python train.py --hidden_act="geglu" --init_std_up=0.101 --optimizer="soap_variant" --lr_mult_qkv=0.4 --lr_mult_up=0.633 --beta1=0.95 --schedule="wsd" --decay_fraction=0.642 --decay_shape="linear" --batch_tokens=16384
Each number is 128 + 24 x the weight over its row's rms, rounded and kept within 0 to 255. Layers, rows and columns count from 0. Numbers have three digits each. The size before them is the row's rms in percent of the matrix's.

# layer 5 MLP up, 192x64, rms 0.113, rows 0-191, columns 32-63
094:129133165087140149139100166128098153152095159102149105143138155144147104108158143105117110164135
096:143107163142147169116124148136156107116156111136130115110148137091132121128111120140151130173140
109:110131117111145151160114135106112121169173138137165092103138141135151143071129151122131133108113
110:096162114139094129141124102116071176168132108131160145150121143116113179119124113090158133108143
096:118104108138153106159135170120115147128124093092139121114157143105141136101100116089103129095141
085:095136151110173087114124155165151131130127105138095127133138123163111107128126151131125144156147
097:118113141112128134133147134107129108099143115101114109105134146136115141075080122122127130138133
087:124138143137116169145134110147150146157087142142155116136150131105148140111083142161131144132100
092:094129137171146176122145125148114167130115108140158136092164077085094142109132121160149111123157
103:133130111151174091115115147134177125146171161123117137195124100149139084117135124128125133134129
101:078129141165114181130114159147103103160112111111121134126112149129139147090126140152184128162163
095:089079121127110182144134111165123139134145142116162154150099132112140141146122161130099136100121
125:118138150101112139130121128176130122122152087143135142120117138124131109153162126160134147121140
123:112101120106155121143115121113139123097123112132131113102063134119148143133125124117136154129110
095:137144160124123154140150133180115112078135166143138124106105139116156082120153106120124157139146
097:145093152147164148156133144135123121117132138124137113141114149120124138130141136139103154120107
097:154149138135104135125160128159124181160113154144161112116124119177132128145108131109159158186134
109:128094134105102090129147152157094107146121136087160131143095115114153095168152169123123153169124
101:110104109126148131153165166107081137138143103124154183127131164124157152177068134155118159142156
088:142097132109157050125095182130101122107123127118116138146123158159130100127137138063141123146123
083:101138121083111113134086137135169085111122130120180126118148129143099141132133095136115093116126
099:182159102104159102134077128167145129102145098111138126137107108106114082134148118105149164167114
100:119099152145092140158130119155132171077110111097153127150132113153131146145098155115128145130119
104:112117167075114135122141094140160099149127166132141152127116139146157103162138140088143146153122
090:117126163114143119141085121153111134144133126134110111111118107084131113111122123139134120163132
106:149083135134133134162116142078122092159140130106126121126111094117157131097116132104133105127127
098:116106117169145101058131160096100137139133109138134127095144135111139141075120109124132113104107
106:100085146099145148133136114141144075107154131127127122144099109122173121099158131145122114170132
093:086138125141131113131127130177122123118157134148151114167138116113123167163129133065090080158103
097:098097114099141112156098105105134137101072157172148130107104100100116084118096114103143086134133
092:142146126080115072095115141148139102172126122164158120120155115133158134145159130120131071116135
102:115102117124122081151096109101125109157120102146114095126104116129099130135110093088109101141143
095:117083121084135117153122149159119089174146096152124119148078150150164104122157117115109117143115
093:108126101120128076099126114120131094141114091167105172122117147117169137135097128084097147131149
094:129124147129147142105126159102122155142127146129147158111120126107118105160137168126068108119118
097:091177129135111143154090137126130141104133114110088097098147142125146106148160105142131122163125
088:174131087114143093125101083111111094124126125132129131119122132141104111142113124133150092127076
095:159175111115107115097147138155137132155122109130130090136077153169146160146163125121118149110112
075:147112127150119122121122060150127157130081161145104149122152134147099121124095141179137132103127
093:115163089153172130116154163100120107096069127114109103149122153131125151141083100114111118133112
098:126157145116153174145115174136173189110150126156125090167154152105122113155154087123126125159146
102:139130146177150145151157162099153155113130146137134145135149102096101119116101152171101187171137
110:124125143161096122079160140129151176147152133162113086150105146177157132125114159157159130106109
104:119154184110115143105074130137112149149158145116134101157128155145069151159119109138134148115158
104:093122120102110095144131125182124110134131162125152130136112123140120124131116151161128114131163
109:126141145139128068121105122150091127124123083140139129099117097183174163139125151126127102114127
112:114127167118137122125108118150160137134075118130151104096109146141117085131133150127172180159107
092:159109106127139102164166135165151164122107144111145148137144135132122130118122145149135128106147
103:155097116166078122136168128162121094142112154151110135144115125106119113098113144145155149131136
128:067137121134105135159073126124135116172109128140137106131099151117059156138127153142161099175140
118:143117117121129148110120150128109148134139155127137145125176169144097122128100126135095125051106
104:141095171083169122104169104113156095113174123158115140175104106173114136123153150142148129129114
085:147147143141151189121128142130114130097112134094117177125142140145140137165137104116123137156139
116:135115103140155121207173154135113145117160092154119134092132131149159081108112138128147118149140
091:122112128107141119134147081140155151098146126162122168163141137105152102108122115161124163146156
103:131126133147118167175144108130129147156115099158154112148122144159096192111085124159183113097109
124:078142124168095127133153076122183109135141138133126166131089155146139128143102134163061155145126
125:146142078108130111122176103140122130170139096138135119140096093119119079080114131160109151122142
105:150107133131101103151164110123136120150126167159125144102139118104106081157108114086066173117136
095:128137121101168115079118152166128136111094089134146117120144132147143143114103116090139160152131
109:123138147128111182142159112131151098117133133169116067099111104143158166162112113146077146138085
105:155196145175133132158122092105122147126109095141131118129137145125120120150122121141098107141138
101:121091128142128139138152128140129130131181143103112082132156193138139138120094113126115163108148
109:114121136134130171137143124118155134164148136153123110096114141112102155122097093114108166127165
097:125146107148153126132128097126069151130074101093089125136121142135135131107087159154172131145118
094:115104156110127134146118118166130123116123139140153133132119104116158128178151141091124184105129
101:162130149105158135140133129137157100162089099170115152141150131100120183098107099112158130113130
113:154169118153126164172150115091131086141190156160111102128118146119105132141184128145130145132103
096:081160145128066147154096103146106134138061119126148109189153130100168122153117093121106162128127
089:160107101156127167130105160141135112157165157147134103108124082160135112091139136162132137082162
101:152138130116112116123138154152119144113137148122108112109093145135123134138125079105141111149113
103:135098139096095123132093136105102134153114136128148143119179168156090143148116108142136137130146
102:132088134117083124084110146115131089079100118123096131133134165124183140123127079123141129116081
101:121107139097121079122124144115122110146114107121154145137111144093107149097137124125101118110123
091:136097148114139077120142149113153099124143141136118147184126122103115127105119138122102116134125
091:138127178162149123095159142107140111134110144122099127142143155139145160118133123136092116136178
115:127160132092116113132080156121116130140142130119129111134132138134129110141098146141163076131134
092:152114071124154137137174148107145157103135123104137157156120102108109131110104148131104167117141
100:111162137129124123144143085133174137086131139138127119110099166121122162113126122156182164105136
100:139121126114124105154129133193156104088131173081123156149141147113130100104122137121113106130095
102:105136123109152119095094111106106157161118157117117113128078106129117130108131128134119098137177
094:144131105102105101067124126169081140124142162062101176100126114141111111152171122146155131121079
123:170118119138153146138123135083086126092154119111162164142142139102073134130088099147089114096122
077:115128147146147175119169109130150124149166134123125119123144144088135113139124131126135157114097
091:180104106097132102157101105163150130130157091182118144122148148139118100160152112153107106103107
108:161142099101142114139068082102129115156162119110120134107101150097122145088095110156139116114102
093:159147144140160135116129105090113134134110117120115081113146147123121129061133124143105171101114
092:156104162146117108105098148108117112125150097117143159133145127103112170109187132106094118135135
128:119108120094123104142142105104108138101113093171082150139082113138154100145116138139144151097155
109:135117092112125099125117133153131142122138148085144128078147111125131113107161132138121128132143
095:137114113135146116131151069125127167145115105114123118155138120145132154087088125131115097145128
111:111143101143125122141151155142151119118151144083152157145116070144107139150117162122156131114152
090:153089144134106129150122103143169127096137132136125153123107081122119144076088111157092123144137
103:150100142154126129159139098132139148114154128179166117168155126156103088121133132130162118053148
100:183125133082099075127123102097149119125109155114154172163084114138126145151146137146102108126122
090:160140097108149142096067175114112119145112144149091137118083135133154152153137100117129144121091
091:076149112148126106104137159191150107081139130148107124116105107139148113088167137160142065130087
086:118120145136091115136102098136126111145113133124114206155133092140125096124153123109094126150092
099:115145113155117133111134139154142147114111122101081151076102114156124123143109134135181146157107
105:130128103123142139115091145120080148117130097128133118126126098128144178115092162121126115154101
073:128086154069138114137120115116160125123143157123153152143110152145128111150138124171130114122179
100:070105133101123106139113124143140150158139150112170147103141198154125111158147131157095131131082
101:119126147135116109106155076117149114138096117126131081154102098102114140127156167133116112126129
093:124108114117175127146097131100120129145139124108101072124121140118147174147120155117145098141150
105:104174135150116160120139164176119089094097110148112160153138160129151093088146099159132106153147
088:120131110139144144192105149089129117157107156152143139121141149137164110152119103133134163109147
102:143131093142205116130172131126118125144131107113102115107100139138112112169151128116131151129106
100:122092167114136153184130125127071135130096160168116139114110165144135109171075127110124126124160
099:150145116164125106135145101176150130105091131148123147133123147132146139137107118112102160132117
106:145151137143190158138129118097113120132101089172107152137109115138118144143149100107166128144106
109:084146074146144116124087126120121141147146089089111073137071110179138108095114117117178098151131
115:101116142090140155098129132140114164132135132154105096126138142124082107162160076169135155099120
098:144143142183136139105151142133137123116128159145149094106107096178125130165102139139123147102140
072:082103186147132099163124142142097096125117134111132119134134195093103128113141131127105116093135
079:089156119166108129130125126062145086107120123123131127145128126163125139124115125123139114126122
106:141111156125124119118110130104138118184158152096133139116156153147122112160145092109156126144118
082:136117132125178129117121125105115128073109117138087131158078094119126178129148151101087174120086
102:126135103152130144096093156141139100142111144125104152093077146121092110141151148147141136124088
094:131095098136158094144144149104099126110180109108158129085093121135154129105122112096151109093106
092:131137132116146139145124147125140092143149141130112171124087120110091140134120150139149085129128
101:165122118102108111133168126104131177174125099124143140150150122101133124134145079104096116095148
087:091098093107144117088138118127127116122102093134144116084133134118142129147130114129110119147152
118:133120115104147141162130137157169168149102120102111107108113124135145114105148142142132176117139
094:131112115121122104142115124157150131116132129164127133080159092140130087145113148095158140138139
091:135088156148159125110156115120143158151180125120120100124090106125117164113130137159128128103154
100:113109123123106159121134127101115132119141177122148101130130134139173124123118112167135112116135
081:138134118120144126171137157145115141122108127067153100089122147139181117108139171138152146132119
087:133177108115139124083134141115143085133132179140127168113141105125115182114103131108136125102116
084:138081156129110122132170137125133137156131141130155116146112142132151096135153153078105165130122
094:119108107088130160115140125089122102144111088134141126096114103126090155146119105154142135143092
110:163107132129100159148176134124125137091119153161135168138126073163108155131085107148118138082146
103:076167145172112148113137067075135139141131105097140119101093177132119114174124140142102121124183
108:119121096072175165142169139137113132122159130096116145152123129129106137152099155095146169139089
093:094152131120130134130146131148134123145145109138154112092132151153143145150136157128137087141096
096:143093147095108117122115104134127092119191095125101138103169110153140142144138125084136128158115
107:169114181147106110113119116093162109115120095144124163134117128134092131166109195102133144139139
108:096096129114136142086096103120136124168111123154132159103135136104061099142120116088147137111114
089:178129121127136151141204144140176185148124135132133102157093129120137126124150129123112100108133
096:163121098174125109122169175138136131135120116133135103127122122148169161152139140155153124084116
089:113129117133117098119169147122145160128096139154162118124112098118137140114107108139203122109077
109:136168065154099113137150147145125110114133144133138110095096121113127109136089138135104154125115
088:174154102155123107096132113121105143118117149126118105134106145158080143162110092145093125093102
093:147080133152112103104123124131106155097107155155122122101147103133113081108122155177138133127107
099:117121144134190099098174159147091123120127121142094085131120140158131123160092133142156118170130
119:125139124181138078067150141094124126115113117126082116129156121146132119108085138106174128130160
099:182157110098134097157155144105127098167115122123135134132120120153148164112154166141103108132130
092:147150112098131131156115145163167119138126107093135083148131147105123116132156170146125142145134
088:107127130123134117150121109114126122148176091125149137168090187149119108170106125099156106186149
106:166086085127149084133133155078127148096094107089099127119141128134197119123124145138131096117112
091:094149133098152127132115135123148111138086130149077150146110158151188132138117107139137165160146
099:126126139109101153093113102155182110130124102122152124099105143171098138197142164121144114159142
103:128151128167143123104123136178126123088165114131128099123151127121143123143158109107091125157120
118:132109106071091144145150129120122104139146118104134123119115105113146125117141130144109128152146
092:115151130131123187134158123120161122161100118125150111123131104091090150143143153138160142092166
090:153184093150141144111138161142114091159123154101106092144146134150184108169097120106147144155170
109:138101168113176111130087102160126132121173165088157113149153106170112133117133142111164102097119
107:156155129158059113165095123133118132123090090150174118139155135128115183173131141122131115125102
096:123154141127114129164145183146154135137111137116141148147098114154099148108117107185136150124131
116:119134135112099127098111103163125134136085154084137136116102136124146162124098104184162154124108
094:109171136110139117110160120141147124109137147146134162114120155105105117115129126135144135147111
117:135101110139122094141145132146077127159155139136101133150133151157168117150095140144118113102122
091:160101146127117125095128155083120083111087115166123129132139166119111172135154112107146176109157
095:137136112125160096104097134099101184089142135089147096114122148156177114164153126091128125165100
093:115103130134174119135153199138125138140088121113082166099126107166159141115185114134149124116152
119:103080119093127167108125164145082129148131126118108094154102134152118137149121172126147131077129
094:092145124129122120149173122107137115096122147122119104116149110075160104118108100187173147109149
095:143096079113131142110142122090113099134141114109097143091076128144129122106120115141130159151177
101:094141131139143133114103141156093157105099162155138108092127148093134117091110169112124130125160
095:118108121123082077130139126132137158108164137136141137128078151159093101148147130185162162121145
093:110112153133111121114148138118087131124067116142106118133161130120174104128116126147084166116163
097:160145139100123155132109137154122161103114149102173114166089154116129129103106158152139134125123
094:111128167136135117133092116134148081121134135105130109129148106147149161076137131163146106147139
123:122155172162092165130117115129143132117115111097113137145129106124125169150118097129139124113181
093:161153132139156131167151128129124119136122121061120126098153083136112138159120111134106107087160
114:142150147118144112133144141074138110131105125144096172137208137130124097157108088145127134110150
099:146138109165167119151125168133157136157103096151126103130144089123124145144119121176159070134112
093:128164072136125144133133097077124129137136081096120120102111129129156131090134134137109129136115
099:131159132169127081134131129107142122109138135101131137175126110156153111170163089129171135154118
103:139122149183114163141180087115103183095121118130131140162112143088133139116110100148107137095104
091:111103097093135148137130154096160086105098113074110128138108173100122117123129145120095134131111
107:142145183118132147106169113119153149135171143103177129084111138128076108155130106132122118171155
098:121119114137115106155139120129106079078125144164146189135116104110161161128133168138189167132120
105:151130145081107132138116085127112124093131124136071081138124110075143149081150128122150128142118
129:121158112139132121124122133120114131116161126114106112109161182093130087113126135117124094132125
101:099131125114159123102149157133126115138151169128158123107135114075113094153104114111101131108117
104:094106122142139132144116111154097138107111099104090110136096136136150145130120117103116133162071
101:123111166145113127132135134188139133125143125099114158079107135156132133107171187150115137140160
109:108098112095131105115143108116139121163136134166092174142101094156160131123149088117098159110161
090:100101088105146114144163121111120127149147115096149082135090112152151117148129181093131120095149
102:119117114151111147102153134145124210095102127118126164109165139133158081110150153140157126120123
078:128150093106150115106134106140163130148085055103163141081162176067112128125107138114118134083121
091:123077097136093088096142116155120111173127087141115106128106099145132129106165094123089143103128